config = dict(
    n_kv_head=11,
    norm_place='pre',
    positions='rope',
    rope_base=10000.0,
    rope_fraction=1.0,
    attn_scale=0.125,
    tie_embeddings=True,
    parallel_block=False,
    init_std_o=0.0,
    optimizer='muon_variant',
    beta1=0.95,
    doc_mask=True,
)
Each number is 500 + 50 x the weight over its row's rms, rounded and kept within 0 to 999. Layers, rows and columns count from 0. Numbers have three digits each. The size before them is the row's rms in percent of the matrix's.

# layer 5 MLP down (transposed), 1856x704, rms 0.0784, rows 765-836, columns 256-319
098:469501446523552522483492512485575526551585513484480551530487571557494480642570575492454520527419529448573503477552461440421603462501475498574507608465433415526466544474418584558474511501463423
100:469475471499380443479487477512553476585497552430490529514438451543471431502502556520497450507425453538540414576562467400572503516396520545555550498479547528555584501502476507491496470546457523
106:597585492409433402572462512544473551497578510496465516437448451496541572530459551515578527533462456535417504506461496499535419499505393555517538319494545515457413416634415505484455589497508502
100:506496574499450501501496504467492469460511455496552482503583535532485463547520599499514542507408491476458447502492498516481477503517464450436547522504556459455480492444454525611428500507500537
098:468528430493521524524507433508492520588443431524433480527566463482552499401539413505414528584519562591565460478521452500496509460461532521418529479481528510543428540487518436534586477546461440
097:445483524511528486538548443500407528442522522514563470497464435537438548474465458453496436510608566564520593537508500455535463441510530460556590548525435558500566476490486507529498533482494590
107:521576478452477587516467546524489556537486494447611445539489434577526512554477501554470494466534559594530468469477479511449543509518421546531508511671468572540487446611541483571520515535486559
110:449535429462456564527558385561442548501502447456481530540504520495508556438436442515538465474571526493431395473429586544461541470554479547517508512562394437545512542449535498513527518413589465
100:469460486500513566510526354488482476545463505426492521450496447481531414411444581588499544436489607555430455555470456497572493488455547492514493468506435491430491384596542429495573479469568454
098:496646554545449581415557500482554550541498527569465444439502451488541487584519508449596481429376527404509579440527592570547430481438571575535498487595556584489422464521461543458502487397481537
094:475574527495517544622525471495488512419400537522576576510529403463532497498456501457560487507562459440485496445489587534488448528507483469491519497504550550538503533557468556480535423514532423
103:397474503552519473432497451489519541509549489425561448452415404497534470651497487468506489461488527505550464501525465440512507499539451479483493529487471533487509460464607475477499530519555489
106:449459550574368552553532514463484518476586514367540527475504459456513484414412457459468477398381586515577448465531554506522494428432472596448532491484458471525517545394551573535537513504510538
096:545525466563572547573518483530498488576531525592554426487537456488480465500452494460428578486448481396538520581591524477473521436458557447530524429563445476459466571456452485478415497505501493
104:572464502526540513506419490513489392446514412568482502510452519492540487503524487494409494517499505521488459448486462430528491586473487559602551508552483598462515557469529543496505538555510518
101:515665522549610466511433433466543495457505502446528506485493398480502505446447542472526472449537511511507487492513649479529416533470525541519521537533469560350517443497585451535516522421564500
103:518557508512505502487436471529383515533529522559549506501504375565481495429529595537486567526432440406525509568426522475431456446429508547424532384497454573514484590535521561447479451461626543
100:516436511538514475504567372465462516504434475511584503501477466551536545509448474485533577496529509413411440508507532498491501503504476494459422561514479482456532570532533531541623586428479448
101:555566567500541490512544482457571491484584473605545480501463485606468493483491593537469575445464557518556534543476529465561535456566574476546452468553448465472529488482457464401496565462479478
101:499436487519582449530512494470476488421426511421452428467528506416461517447476437523599469523544531513484450538457486484488502449504469524478517528484550558497519546464502445447478453466445561
096:499518415471466427475527468559557573465514475589514579429449440546540533535459505528598484497421451476521482511508515506567513481525571622420473524430478496507524510455459460598516452401394500
097:520516592499518527443497511539455506450481529509492442548545509532560490579432467507575516491590527546480455475438423486534476497395535531522477504451461508557522492459517526520448503528397519
091:416452407580476534505539452421579470408499543479515530485494477525550457580508515462590519579508470573496532445548498474426425519510472576508477449372501443533469438546419500518583450431523560
104:537567541490520588514485531529535489514451532454526551502449546451502521489500475513528410445463547571394537495504448472480543569491565455547518357552520551476535559512484549495572416452467500
099:447547455422452507462435513513503489542483453540447524530453510553541471566463448564461508555515516481383533543510502506553475621475495491523561492478625507490469451516549475532499497487460455
097:557501586484479495486483437486469447522513538485517488561417523569446492539425486485384439401545517560444506419503490535492501430517629486409509551546501538417447588491454517502532483537480420
099:544504479489570455523475404519579538525542462510558598434494583510653506551490511496495473451518470508525525506422441567473570454504485517393527442601518589553504608510625419524487440505501473
101:561455510517568627443484567440530506404461513552463456485474509465482578500447450507506419464590566483501519419503451572517472429504471501469418554585508497487513555497505404559504484570407541
098:550539477567522525444595480459523427444487510486480496529458590597499440510570487483460514480543415482506534472513508437541558515435508427498583600442532470559484489506439426529616537564593460
104:458475431507407499489509413578587392419537488536496572566515491467511435391492499445403468515542503428468499440505536527434450501461494474518559409489505491551472533470588479470476540525406432
103:516445525481541518426516593448558499543571440525472502464411494464500499445517485476510514467539506476501410514494540618485529536564449547424547486502470575489482468516467591579500484513442505
105:480568443441584477543458548573449439624486483505484488522413501511468464477496437498509478503487619522460562378511568471466411482506557458376432548489424537387486576556621497504519463592576477
101:525537450447472582543577430388458510567530421523539532503515521483549403535508542551475529448505464472489587505451526548550462431477537513454493524433472529522484587468457535455488541579525454
110:558551551450465463571475450528542475465520545479461559521436533450523515439470498475456433546483455550518466457530556436522595468560519484511493555577476569419581521594564404523483468602515445
096:486482518510555588447441583438514421421507442577444507570515501501582531563490436500429605506526543480499552531533508531438591529488524558462588451479544438457342539518520552546474532374516590
106:564498557474461477448534445544531478500581522513570509518472487486566532486487597509509548522499505513513486510410539448517432447519560563457501535523433542570490447449545519457426505453536564
092:617444571481559503473478546440443468501493607477443404615516501563535539440567491573467560549426538441448464505548483425522500554521507474549501438516524533455443514439489625487502475557569468
102:410540505585545487387495570447436514516517398532459522559418493399489428515477510447529485491489443499507483519537442471447445420553457519463492534529579445539473532568522544495475509591564498
099:480501444560490518603424587564461475433508481487511501443469451540526419503531551531491461398487453485454431516495452472593504553558506491516390509497430412501554474503486492566434448427607498
102:445440407517495556462558521426442445498477458480510458527530470500572481476415427489481413530557546440543392482509600564553547410498492472552467510508502445482461476459484480500477514492524509
090:434459528433575493520475411536510472480409551596460446482440432500513532556511529559441410428636518515430577578470457456507644462506551518519478538444487538502554480471484480524539559477425502
102:494436484538531484570499506396446456475486497399520570498519465481464577550542465595492526442561487427448464513523549431548445563520502486433432438465501534468535507501457461457486445411473441
099:495582505482508539504500559504532444508467517433487497493464440471560503494520578522460464501407504576475474470510450478543412444544489509521499548492498501582454576463517529402543494480537501
099:449493434455541545527597511535534428449374485456522432530458489531565523554494524586515502540467421545452420453505568503556495484482459557476525481522555437469557467546453480477530585534459503
100:561550466460526570539433427443442483431453464484473475422521564512543432460430523572408511455450564578526449542526449555460554518543537527502596559481562359439412438417540501555531521552404482
107:422505508527498496533476531387517520523519454572543476472431509506584595509478576482538480453564546475512553467437524483474417515555556442465492510585475442452477559558546608454578532461516508
099:494503449609610506527542527457505454517515438465484494443514451579519458604500362381423506443474490549443527535511469433544534511435452406548534549533485445476414493509515558511496489493515432
104:545458551528485478516539581543532480590532537467508516399422469549531449530522514521555457479517571509477405466468614454544536505541496474564518435563540473516502465426581452495435455474543479
100:419523473526497429580448412552509494477615520437569551548466558571519453507474521503456435430491530490517516461474431585466468501521479588454580429463597572543536568564562503488561498504442525
098:414518534502526484438504554616432447550463481451476484550453535575555535566508469551472486479556538463538541527583512516520444463590490514408507574459429533462500489568518514469509638544488465
104:438497527498519468488436571493421428546487526521500426488571457524570456504473447482603485481424550548455492470466483532502492494449441578436487505510485527524558540485560519443488605456471516
101:515509485440466463566512559543405515557604379495555396420502448427511528487402546446492489420496475518563528534526541354462424503539555587509528529466447483515487529447494539591487539540437510
106:503592558531446493533566482467514496481485461503545453457528444522511430440592426483569465534500518507474463437420432469441490464527487503538463412484464454530545376552518405523511490507513517
100:499478508478430494559481470507494487527451542550478549420532539559516469491478395483389543583521512477469661415480434549575555438504514540486463436553460610512589563443589502518542471553545475
100:520537501510473582520524541523543576561496474444453548486530476550401542490410634476466477544536515546533498457479592429574568502488493481522465425550530452624513474519540474493472509509487526
101:548475554528601561488401559487561494441446525438587511498478497554458539491508436473505502502492445413418601524559502500410464596421493432515455544574457592553482476537507524530515490578484441
096:495412543555553416461488481524487492532357583517468557513501528475535523526548422406454578458629554534479571527516569538540449455470466522474437581503512485496534447473458546605488491487536549
106:553499420651593508538492500501477525605546557487439520565459370562524595365425437480533518484440481551521585495470457510535612445471530428443534502509532533597483449542514429461507505565500591
112:553515500470514498485596565443502469437401531473510486424541501486514423536508533435599577441472475504520532531485463430463527556487497338447516430475522544506468473561628439482516549489466533
103:487494462587525507565469532577473546465541384576480513466527522499478577499515573410567498489556471490486480527516543515563440445500535563539586519428443547514573558497469580569438554571412556
109:499529592568526518486429504601462472496386522615491532425506472597508566480502503512503510461420452547491581547405463436480528481519382544412505476568537510518514421480453440422531501558512477
105:496506433548457488458515501438506526482493445516545570546473515558615534511402554515463543495475484559540546390521559507507573449389535482523561399521472449473520500513548454498461448504568530
101:444422496488451415489383564498498556475473492510564443450517497521470480432495529550476524485529522475466501487485416572554466501477550545527520523439509449528499504513551488572546468553524591
097:505457510524520579496569528456599388479513428525510493429494434445532527588556494534592502369479521523513482527495446413413560509502440562570539503572501447460465524416490559528479401465427514
101:576561571600549412499477479556456501462536492429572560521582454490531487552438514413391496447504510533521587478550548456562448477564486401514471585501530513535459449506512568549508589547464585
116:481482490574522520500547410457639434438545547491453515527421441484544463593513532481483451553415536513588467459574635590482549477513493500475448529477507498485519526467453485465528477524516505
097:478435550496542517449503587532523428476503559502481317541509471484506520467651516503453526472526457420478467594518429486456507412476521529512574543535469460468529448515529514461532474626499506
096:483582494497496507464482469485562538520578472510539500547562491497434453505434581471469529474430535500519502596453577488487492484494541496531420440488420537485476520508487433458502479572613405
101:451492528542457469479487486421467521452335482527508529497501458468566621455438515542581477458506490536549566499537645471465453463495483504490520477477510484431497431462533605517535473534472476
106:484516496566493443556573473531498513573458469404404420610495514493517433589527537467595485494581542522415581534479440506443432439490527542495537544527514481591610417437562514494549476523503539
097:560616525575513648452491497494520476528432575446399513458436437505471480568430486501529406541501443455496525405484551562576531477460506495439446526498540510494471449549412412451627496435592495
093:461574516470527471580442515470547507453531519465530509456459578438494420452473526590535435501420450456519602431489534466545536496397497498597524465598484458512528440472454533482512488500584556
# layer 5 MLP gate, 1856x704, rms 0.111, rows 766-836, columns 256-319
099:593445426418468469465540542516543495436535366579410435522486573474493535494537483468495521503466500468520565501474415610529595587451567447563510496571505472420437489506568505561473534441469447
102:516501498543476506463453517479539567481539423416523590463462528534467532475493491586437483568435473520405559550549478484522458397536470580430527630453417471547409525510466488482450449514496508
098:423471499485475565513504494465506480455517475475561489552513500476489528461401444501579545483497420497444539505541509626441447552519496561505542577515496534587497512570381462577457564534503523
102:513609494537527470450520520397482492393425510538533489559486518587511426545424525510498463497532445463525531566469503523431476446459521638504448536416513533530457449482514429473510472504528561
096:508507504598508547455514562515479432493544520530446478462455449447434472521485515520523572488472456437599496481580609513594414531445513435534506432434488518447508453479502504425565472479528632
105:464555509490489517523515503468511505426528530436484508527483468540500413481494560508512528453446462519506612465443590438487512482445506605658570526422516495517522456519430444492454455531491492
106:473498548524525411417544503613611452519468605534539525429445451500623514537503505432501375530474402502500538398513483492563463533526544484497504458474512492482429484504552556456479559548496471
096:541466501533411483556550517473592543564565507473477541499519453468523548488534524530508508537464492518538523437461502571611438597529521543561469444535409427506474621563602484470556434494578467
094:445438539477495511518500469487387549366495591494535549446454551401564512520479494417507495523631589555494496540458436421474511527602515516499544403483615471510546503480537372531474468511485530
097:517486604444458543540425483517497529445522526497523503461560529418438450537474518477456422465487526399498462460423574578533523421517598567432556563475449533504484492511467591429457446515539480
104:552546458536430507512541483485538544475550497573548453497519547410565494496577455542387552533490496490474504504437515445497537422486438534470526573504470514475543454559426503511522394483483502
102:585583503522540509533571492496500419491487531537441430531541533402526511578502521448574588601343526512438544549586533487539548541523450420464546606603444522427427526489515505493380495454532533
102:495477448538458554445486524469545465491475442456549490519442483483557514622482498458488495499426512542461496438543482535572510500553584547506489496614423427433501507461503511426446415334518424
106:517545517512494548455527545549539604507527557462497468553552513514429500563495438523545474480482497543559531468527447526645449653512525477503502547569485482486517558515391525613537471448498470
097:545452493520526567497480369562462489407541383470429515435487489481438425473572579586477466523569542490508443545589520497562546577500525516540525470491461543451477486543378433435556523435505496
103:582446434549524506539528527466520435558469460494538530403488490554443488447493504469600548463526428502419477567454529510441429522539440423454454489511465488432555585515459466608493447545556462
101:544500490378477516494478577460482481532464447430644478482465574539569463537549565495425560490459536468556530472483473396435500477382530477568525516561564411484505581519532543461449515529541385
101:477433669582530571424512549526509517472546533548521524496576493565497554541477618396482573558436505521514528555451525425532470526553508507531478477577483461384518521565505515383484456592477453
101:546475508574537414493553506459481634569514490526462557395474559554501566540531489596533460483484587549563542480487453493412460505529438477531579508457549469539494590485489410500423562491589484
096:490465490466571493515519505548593553511463498471533536547529572559452461475498550577562513426566493505565546531456440521473487594454541477399504531529483469552531462413411465548378434510577525
099:632471520504519452525425481510487503553482403546533470446532457483408554552478479471524437555471437431551397518555499559484576487659470509537505553422450487581579523548501460544516519567557555
083:479489497512523552509550524524398581524445410528471568541486454611475522514452544463548450578536475524490530530539499476451462527460594511478569322445483468532490528475492580495403494561545499
106:510518494510505521510433541527534494525489462478469474528443477560383498446496516524472491467504452534502452536513493515527573571515519522489490553570562456513455511409416496413546435510490552
103:450548538432453533474503629436482429534468385485451527493501484416505515520501535509460511530459431452478432515498468536456519565456534507534487471441545575552356486475418453595529532449487461
097:563614532485467468510536526473472432536484535492480486499447439465413489483417448482449464437485516567446500467518480512533476466529590512518553470494569494530569486472496490456519523587534465
106:517580488399565526486538555402566456464570465526527509533507482476491469503508473373549486497525419534493541530361505515544418458506475511569510534536442521530477513502484536514433542488533497
103:451516461513493417492551452445471504524478510512527442512489633449562459578547461488446425508562507468516499470441403430461578584557462577513432563551518458565521524471449476556427462597567507
101:499503400522496437482455460501455635497533490503427496456515458529586467517534460523554505423615485489461423488454536469550562445528490500563465575595503516595417507446598460553548489521427446
104:479537503509601479536500531430433521481478478505550579548519457528507639527546584487488554477527552466518524530488509540481539604460442554554532521525516441444513556468489562451490487451580366
100:525535497407566458590424400472436472575439458509490498571458549504528539422516530431573492425589480549500466517475474457531444489534537439495503398478475511396536520545468501449452498505524505
106:506528506513481492520443485457494479447445505523546472478523552475475424497505503552593499514515488548459501519415367526562530555535534542465510490487455567478431535486475484457434549514465517
099:622471519576640539500488483468468472464509596482419436502453530449503514523504522520520510576482513572486405513511393477544456448525557539465478500532433452421441577486433510551505513589472500
111:552525501549578453466427486529443410587575442367560449422400474505491495446490567492502423461460585421499497502517519462496499552464559462455566484517544530421487538537459493535550447442528477
098:581496499556543537476513546479595552490538491474464530550552421408531457557455508519429530532507564464512430509394448580460557486480564489491540508505454482490441492494474562501476581386496597
102:495432499564457543509558500455490439473559579590547454491536504497540437490517491517541486431441610439500550457535563386444494541453450505518493466412419459464528511575533507509518540524419494
091:476481512518492394506509482461511567447412416522513565368438482451487544572448500553490450577449564487517449487472451515469539587507534519579536528531599461511547510433379462479561520585495527
100:527461455526481471574572437469529447507624507543498444468445407496562516479461458464494493476503465525436569469526453602521505543454528465584617398506624540528577552421546441490478499558496481
098:481489546466538413471504519407487539588524447526505474443538531473515461458475437539607463502500545403536523480512513503580438552498384441477459508430437561496477484452487423396476531525501466
103:436579498466467518508568546504531443564433527524498483513546533544596469425556552415556550430444517528512540433412464423483507496490448450429540476547403535456496640433551454539476536453374458
088:554569600503482496448462449452502542425539489514489536452474463464440532351544569512437558534448545459443475553541497523558488484549472636491499512452553560518584578524503482424508531516571538
103:399578493503491517446520513570515555592459395465537508577437569456529422507421533622520525508501492538473546449506360433512524533475484449502427499517540502475470463525548456463372568447515487
099:432517490521585443465565504586491558457454425568572485433566528468492552454504442472576606451498440511492547542551471530487582520393566482509423545577554572478509527484478452546521583504452500
100:507502514447441484503514611528468557479521517440538517586544405547491551466520539465528539466438524419491552492436456461511443543578454427478451507401558540602473456521495440442503546477552469
099:531456398520481478544484505505502471581439473559535482470560496415553500467441411502454532548452510442566425505541466484509530464428496413487561380479481548459528526544500507451581479513471490
101:504615462351522495423555442549495473531523510490584536525487503558460576534492612463513497547570460557485451489535442476467459475441566455490505511481495456571496508540394606471539540456504442
102:494441541475533551611562517529617433480489512421558527484483585445436600506516468522462646520563608554582554437468473380475474497501421507452426529431478569653524492544478465449594596520386541
101:491544475476532520480480505491467487501497463519442447450543492479520478410546566475500391490436608491439361424515517488504440441504488404503541436606526495568482461514545453461404504540532444
099:482532541528544477439519521468499547466507505465462572460599608523463514531499455471579511530467427490548480513454493499541495419521461459599371431531490504486456478531563415503441548402566520
097:456535488564457557497573485549496448554570532532376460552464444460620514450424559434516494502464481463378502497545481493534498510486511525492512367508476517504390462469475527505558471515480568
100:409480447535496476519551578435489483492419578426460547477611483453585554589457474495605487566402450566588549429519416382478467515446467501520457475495508456443512568492504443476538532558518438
098:538560473479570391499496470451466558520440506525538476496446514491484515423549445476519475474553504550437537502478470514473549442461526469478447436456468549529470585536467507533509529529554525
100:560525577569499405420533494557501520573552496426589487552474504490537554455607574385446538436546534545405523450493526529585496643570582541424460501535478504554563500507513514496494478433509446
100:472447534529555596451523460547571512516572473526522518565483447513488584543483522508481423468466427488511484530492454507523528519539500504475470495526535546551410397480578465526491483485552569
099:571437592432469379487405548496428565440480464498464483530530486498462501464528471469572571595526429552452477466514568547547532596438557452534365521490545479496494515524518557538531569524520385
104:483403474437522459497564464492471574542534439458404515456427497632413449510422430579463476544421546460570446507552487537491493492518581378483497509473470597581504531476491520573511430498523494
091:536439440449505519559497573482559429530502532480554492493503462559586554556566558492528525581458546397521437565580490419499505467527521568468495493432556556376493645546483479447476450434455570
103:581490536483495593508437503478539503529501451469565472530513542447491676513465503437493499470489452518519507392561468454421506539490501601445503568533535609447567547463566589562531475471630493
114:572501616566517533524515407530479487468318460510493503425485527539430596630425461430495539427475506449479395462482583537468503466475594433512459643492511517501536445476586571493549549511442530
099:488385551501466430541546471519461525485524479562550454508548511518481571525516512498568530505513452539518544475463543460559483505468544479514527475497548540515502504419500452509505488523490479
109:514473363479488460493520587467478449649514504480490479495464519519492506556478460481465487474446580477505455457463504461444546422634529469536463544487568564504452494500530420538547497443540490
102:447580510464552474511508509574504497515450573533481595545498487546511579518441510438487480534490530517564459443535387468486590513573451584484499538469509455469510523480581588409496549466434445
102:511550480385486521492587638478482529497554536523536502391511454388390506501464483565550534434471535537479502500594516487441512530497466428459471571508563469454518593519505465481405519497547496
097:407472472537475537484583534521587432542550431442567481369527407524427536502519494455480434489495499493449474471490518462499517433606487548541502469495615480501461442514499498537412490458543600
103:492406513469502446427541611524585532515529527593443493467446551482506523505425464489586467556537501485467449514502514390460529573385495444551472477492519434519536480454409583516397469532424493
112:577516479510524556427584463518467514481529589457469490470559528497496492511532488511530434461462435453606523514600498452431517566468457497476453477355542489520451438510507514411497468533474499
102:502570454493650546557376508507560443473552446479484501551488411443414422469436510491455535417479545517499555542555450490514464513529474460507466509462554389507523510600473442462548473522549438
102:481439552477543485495505430544496488586525481486444367475520473537466504471344450510496514426450525461475561495489447476522469477476519600448536493553529509451546546476342449544581434546463583
101:472419437489483437399552543506523480414502483554476495521494508455500467503434571569557455499449555530487532523386569470360496457569506557392554537507467540479459523531404488536512461564526438
106:490487550476515515559471492487527556545513498527507529517457526502552551551460511410437516561474549509450535535431527470545493494489472518597439455585527433514485483521469494575436415411505553
099:514528540505460510398439472530478496605517521459499540493341435513507487541439470529571490531576504462449479440484505559473461469463519457498348491557453487453526594497567458428550523517536507
095:436562513496545453479476511582552415517436519480495517513476404516425512432528507459545596493537587457445518515474491393398512532561522442520550460458471490536517432461474604509497503438491486
# layer 5 MLP up, 1856x704, rms 0.117, rows 766-836, columns 256-319
097:370340475477543600487419513416417542521519519425496535506540541465532457387517498529528461493509481532544492459453557449409571470500499455407478508411537539519504479464349516443456530509570526
107:548635460430486401531476476478479556568498489490555424468461590519437440497508456476473429495438598450483484522483509572424464511478455465484419431485456509490559495511485536512532503560463565
100:489478459501504497496490515567557485506468506461472455462443529537497569544493501471481542542642481439556497475552522531532491524495522531533424430456527530471481511537471606525591496482449441
098:528482479463430473436464513482580542527499507438507445515582492533452540608404619548503590557451487546485438474547433470505492486482528466558473465497485553528519439495641394497530525464440543
097:509545399432404467582522417496457550531525473427508503583443624511512540516503519571528360476571525539445575436399448559542495546542585538556483495469517423548453546476456502412530486485504463
109:481479430576424405513564492538603524479509533556492528407472474600528547499516518494451441542494441485468586436483560490472472629448444540530509464491545491493452464590486541498429419496554577
117:475484523520577614477518461475421593457391520517574529558465546382470469437442532602511502453486528481416524497533497484521481413439393515509458481531412481479503431505494445445439466508502506
097:420589439416491554445506487571557567532410437524549524484495579512457506620521475388547466515559558552486481439498466473526574522463568485434389518518613534493498484520560413515459532441485527
096:611504596516487424510533523497510539403482485481485497543384395475494493507487520462515430501598559486413491441632535499446508565499508531580533549447418485449513624404578536415496487542548527
096:538489502570408450424475552528500449443533502452452419530463550459486515456527538557495493484541411431501535547529525486490516522456480439532394480468497585487519518464524454481456518459526482
104:545520451605453607505476603567468440462481561488443474486490458504410536537499394551472434537556471521510491583410493458438474672516523525505469423495442470602477502473507572524541478579565537
106:556548553467521588522513520433504498486516642543518499482554428472503542543516505492409507534470504486487427606531422523460577444506466487492504483513490458422480598461472571487509449509497514
103:474563423531522547482503580457493451480528567506507492552449483531504485418485460533466444570499509485518474401543563539578534443502481533530537501449517487481445486446522429382464549466509502
107:483564504446450603461492529488518430504501517512519476511445445479551530480473508475470469388502512411447468503530545394515486469511521543493494517422441535545416508519517541441430490597521458
099:501488520538548538463467389530487479388518562501491527571434445566507534478524450521484509611574524493509515381543480552509593484525498434496449518550452426477536597588485552626470586436459583
105:516428511421417476454460564530368500522508477476473427443519490583506523558483450489590550558487541442482536465529435599456567512458557486451613471434527522513434508564539549508518559585498417
099:453424470469520503418508519524505485490528480458467458476576455545497501500589494518484504567559494514427560464419462504515478545500528559568558588475489503551548433525548420478534509455454525
102:553492522419462509495630478445554463545489539518503491459542497460622573481529560434519568474458514496551487538489510526483487483559505456462463441487385447491532505454427469518489467591528437
100:449540475463437575480570519452443473511537446529446494509503506539514530561527519513631512540410488513471550523565542504525480516530501570504603478372409533515536528543513537504481494563447488
094:381496526516544485531543480428468491444481450536523467477486470417522410531501512487513524476470577621478520555426538458481449454539603457539550420505494549517485399427528521501495526528492429
098:482477493498384468544507499458501539429521489493553593586477602498547573519489530523558506492519477482525416481440520476488505593404461546485491451480499562521497492529488564468522520564451475
090:548484479394481464495530447621502520432495478551520508437441456576507484503501500469481545469426553478513555569490447450487514486508554448448481474473486488482610510509501464554536582576487464
105:486533484490590602574522462553558446459592452536542447450422416418551443548378594534508551517508439532412533570510456521433580424404396488480528528495532539528555486533473390343464520540453574
102:534514501555493508596421504460489485511476537451462550518519459520537563408537447512455454389405395491526474595497493543495506462521498528499493469551551522512466448591524515662483464456490446
104:509469509540574465533538412464419484544423461534505460510479513412556450491493522493528581509561485415533547450450516555462436502499524481631559370479459519529472399526541502425510428419538517
098:424453501550491537555469387517518450568481616436433522462527506567474474394512524463440474466487486453442475461591438521444552566510438492502496398436514486443460514537456424474519473562531582
100:520513508565465511464463440542487511553480525476489487496395545445467453509521497459524466537426477538487498419571491544558556532531437550491507451539550506502587552466499555520462376560484513
102:508489562387436500526424481491544583545534508557477543509511502489427526503514464460484464585500529523447605559435526591487497522471501587443605489504517451415542440515510479438470530550413495
104:569490552489499487498500580550544569555560522530498574529526525419609532413510502466576487586495488508548566563469665486455485461404574519532504471486459489453474468512557523534599544505536515
104:461482573515532537419539493467531519502535542563483537531519489536430540526464435460491450434596571504532450481480488418482494586518510406596403425505504501466578491550486495439420591512466491
106:540555489580477556448507511394445533436618463521591495542544541428491538554543505489482460572435418522435453561474529492518504435508560537448457449531521548497419459458484517545394510435458473
106:519513509477507544471478583613440419420445530555563514591520505420638415480514513497456547462489523538486511525528445576600604456455501562472480476493462576568478535412475559541454478514586548
108:499485492500424560579487461501592540433516586501424511491584497493489486579489481563495559462465539491427501487586615466452536447489430529488527530423509443530480475457535483583498498478572453
096:417477462518501416606539480521434468540482505503464458438547519508485422449548520491558498468532441413538417430463439515482388493541525562585487525614541428502531469514472525454475503481434424
107:544532555533459527495447503501482533477550482537499459486524514509494486474502574470628500536574567479436499423538424606416535458530491507522424533462516477440483562511577505515435470415565548
093:408539481529430516509503437431528434446489459451335402437483506555479520472489489460460383504507456458467471495547430527537491506524420500502601571526565473439486434478535386549511569528471524
097:456506532509482557440516491457492459514487512527506486522467532541321471576435448412453464453594457464509585521559383501467534497495487585586477499507483494463559456509471545443509468468514469
099:433553497495498491459512530463479451522493479531556542479415477414438543541451502502422434486528451463499483541508525468506551589482541506538546516533512468449500573557508536522478534489571617
103:531483551599500516447541561532563583489427569489497506495521495503477497545475547549486510514528492588456506486467507446479601542555472504558423429401505484518439458512516449490462546479510497
088:620448439489468494545482435531511526510583510592590596483568544490471475509430470438515431486468386483527497481498519502513420588550511463471528509508517486617515569518561459460499516592585444
098:505524478474471524465405522444517553490573545470443414505540569494482519541438467477520545537468590560476501502471589628498407515393454485554431458512577439481521556564457488472379622407476548
098:587466542549512501491496503511459568504521477535512572520506453468599456413538441502547525399641521522479465496434537498480501603446465467494511493481512437528444519557480432516434428503444553
100:426489562429534471555498574465353536552523555578448477539499546605575531518488491488556512511403536494472498600521470466514529425492537510455444567517586564484544508556521494487540565504502487
101:552527402547554421445563592508528519518440446516494492461568501502515544439530455453531540581441549654542470487481489526547477433523553542483546481467452586485445519523470460509482531498450550
104:601478556532474487518449502542500455420530507527484493480492405425499462456538527511575499527459460538505579582624447468449541524558501392465463495431535481521435545566430492511415425522609446
100:519503450547599481542565426475545508440407570515523516518522445467567481601552437532492445497479442440423462519521427448555559519473515523613447496518526485491624493383463500445443508463558481
100:543417481519490419590543470466442487543510438415480487503517511508521611454479540535535499494499528558530514530446501432520424532595500578513493487511467498515475548448506524568455446574551363
099:540459526532485537540534457457619508536497534445512551447465581540499660540541535495555469523523624516465471513517656466513534458405476578499604457482426619501511553505581515540595424504511427
101:476528505532502517465508558483499461509498442550541513456448549495480488466508507448529513491455412554486468544470516580500636555476529455526538527447477556617482453503462543615585430417469366
101:463481484560469452466514543534456489479400472509451424474570480525556534495471539506502465471448549622483499507469540550496517568508489530526514491501474556509431589414566551493467524585587440
099:466432435477554484418453510526504496434412532478383526570488518538518535521521515481513626536535521492612449540552437463441455502469515541554453429600478447524459522412524608471443536475413538
102:620543515441367528450505528553506436493454425546536459559503462445461473447513459458548596485518423432479435516447537426453402427491525509536570411503586460435490565458579464445506451504525470
101:518600425467506436474553490459468514594479520558524474538470426442500484494445441513470519504425575407514545538613399461464480463453419502509466431590423492557528547483463601480521506449536493
100:579408424440463401486437503528477591401495558539442474579513577488514590503547520542411527479513541482555516452562509482501495423483474501549595434461460531580482483458513489542467462591526518
100:470443484545435477544533455500476586519517495486610518572444454540463411536524478441369519528461497341473463526409513427481520491493527497461437496515526472535494533498484443571544462576556530
089:524567486536435532490513598512544549400595491553485484565485472531449473475616491532489500560509520594545520458567503442392579481509411530508509388448426395485454537559533493472539450440458476
106:509414543497502471417468545498496541528500475488441586477531406454473487533474480423495548490405473458519492535475445556511513536423506524460599538464531432550573531564511540561486395480586584
118:510463617545494534443541369577448554401516482559506520522468539515472560562432494503497504425485550508562469550592553503423487498582534508564490500520534571547513526554516543469493506573472485
103:536481506505559541419553464562421529464553600481477553460521460565496454499490409519508523463542487518418491503504370395544526501495483460456477434565475499501519458513495483524555507576444478
112:449594538560429487457533482494479422559516511501494535551456453449502530488521452398602528441475460497450478574528505441440490546528537493497501559478472538525470442447436484485600447446525475
104:634475502509444505601520676572513474505565495510484449455484476446483511441447523465545481504527468573523472492416520515503549522523479445449535498534616591470457544513549458522555545532522581
098:458545484467534522369580543472524405444560548488531402461494430501485486563524577553570456434455455500480466469472497523567480354456530510501498476442489482473510538442478496495509508527502524
098:515443425567495471461486473540530536477406459500472508518436484444599456445476532532449488422444432385557555428468464536514453472569602531570507420559512514500493500450425541471532494466497484
098:422553360538476478472507576561378609414475453493556557499580537601451510532530473565521482496513413553457510506494474548521395514442523427534511489422514438500543449585532478429465601516552466
119:622562506556482516421590503579393504533438496450561374525545540463420515551486500491514476567454477467574458394483463489458521561417517425442531443511493499604552544657511505497545484490527452
105:550533580455618526520490543451507564516398513475507511458542453527540462443509414519402575487504553511462496485521536475484472533386547408521505479502494475571529485477520552515449442415480405
099:381435444561469522540541533420543460499567533456563613472440476573515513491583483485529525499506481578534459453487557530506554430421574446417597414485488457488541556588579433575556490440563490
099:509551558497529534563486492520470476421460402537570512464539459446443501479483438522546549531490479472464477559507465450475583478516493514496481491554450553463470474503565392486445505498505531
103:502492588465439526659602590431460484433502444571395451436518500382517384522461517577551510437539526484418492408399458541515522480476539498471516577466541503498545478454479438403426452587499518
098:561458496473531471472442498435459580458586478495506518469433520462494490570546496441479515536487434484557525584418501478444487447564443465567464538515521492485485544444563569471481567460494444
093:542452468525490449467489572539462388569501494585492417498475461472562537421555461556562451548534657390495501518519526551568511479475441441541505533462569490361508479530500392525519515558461567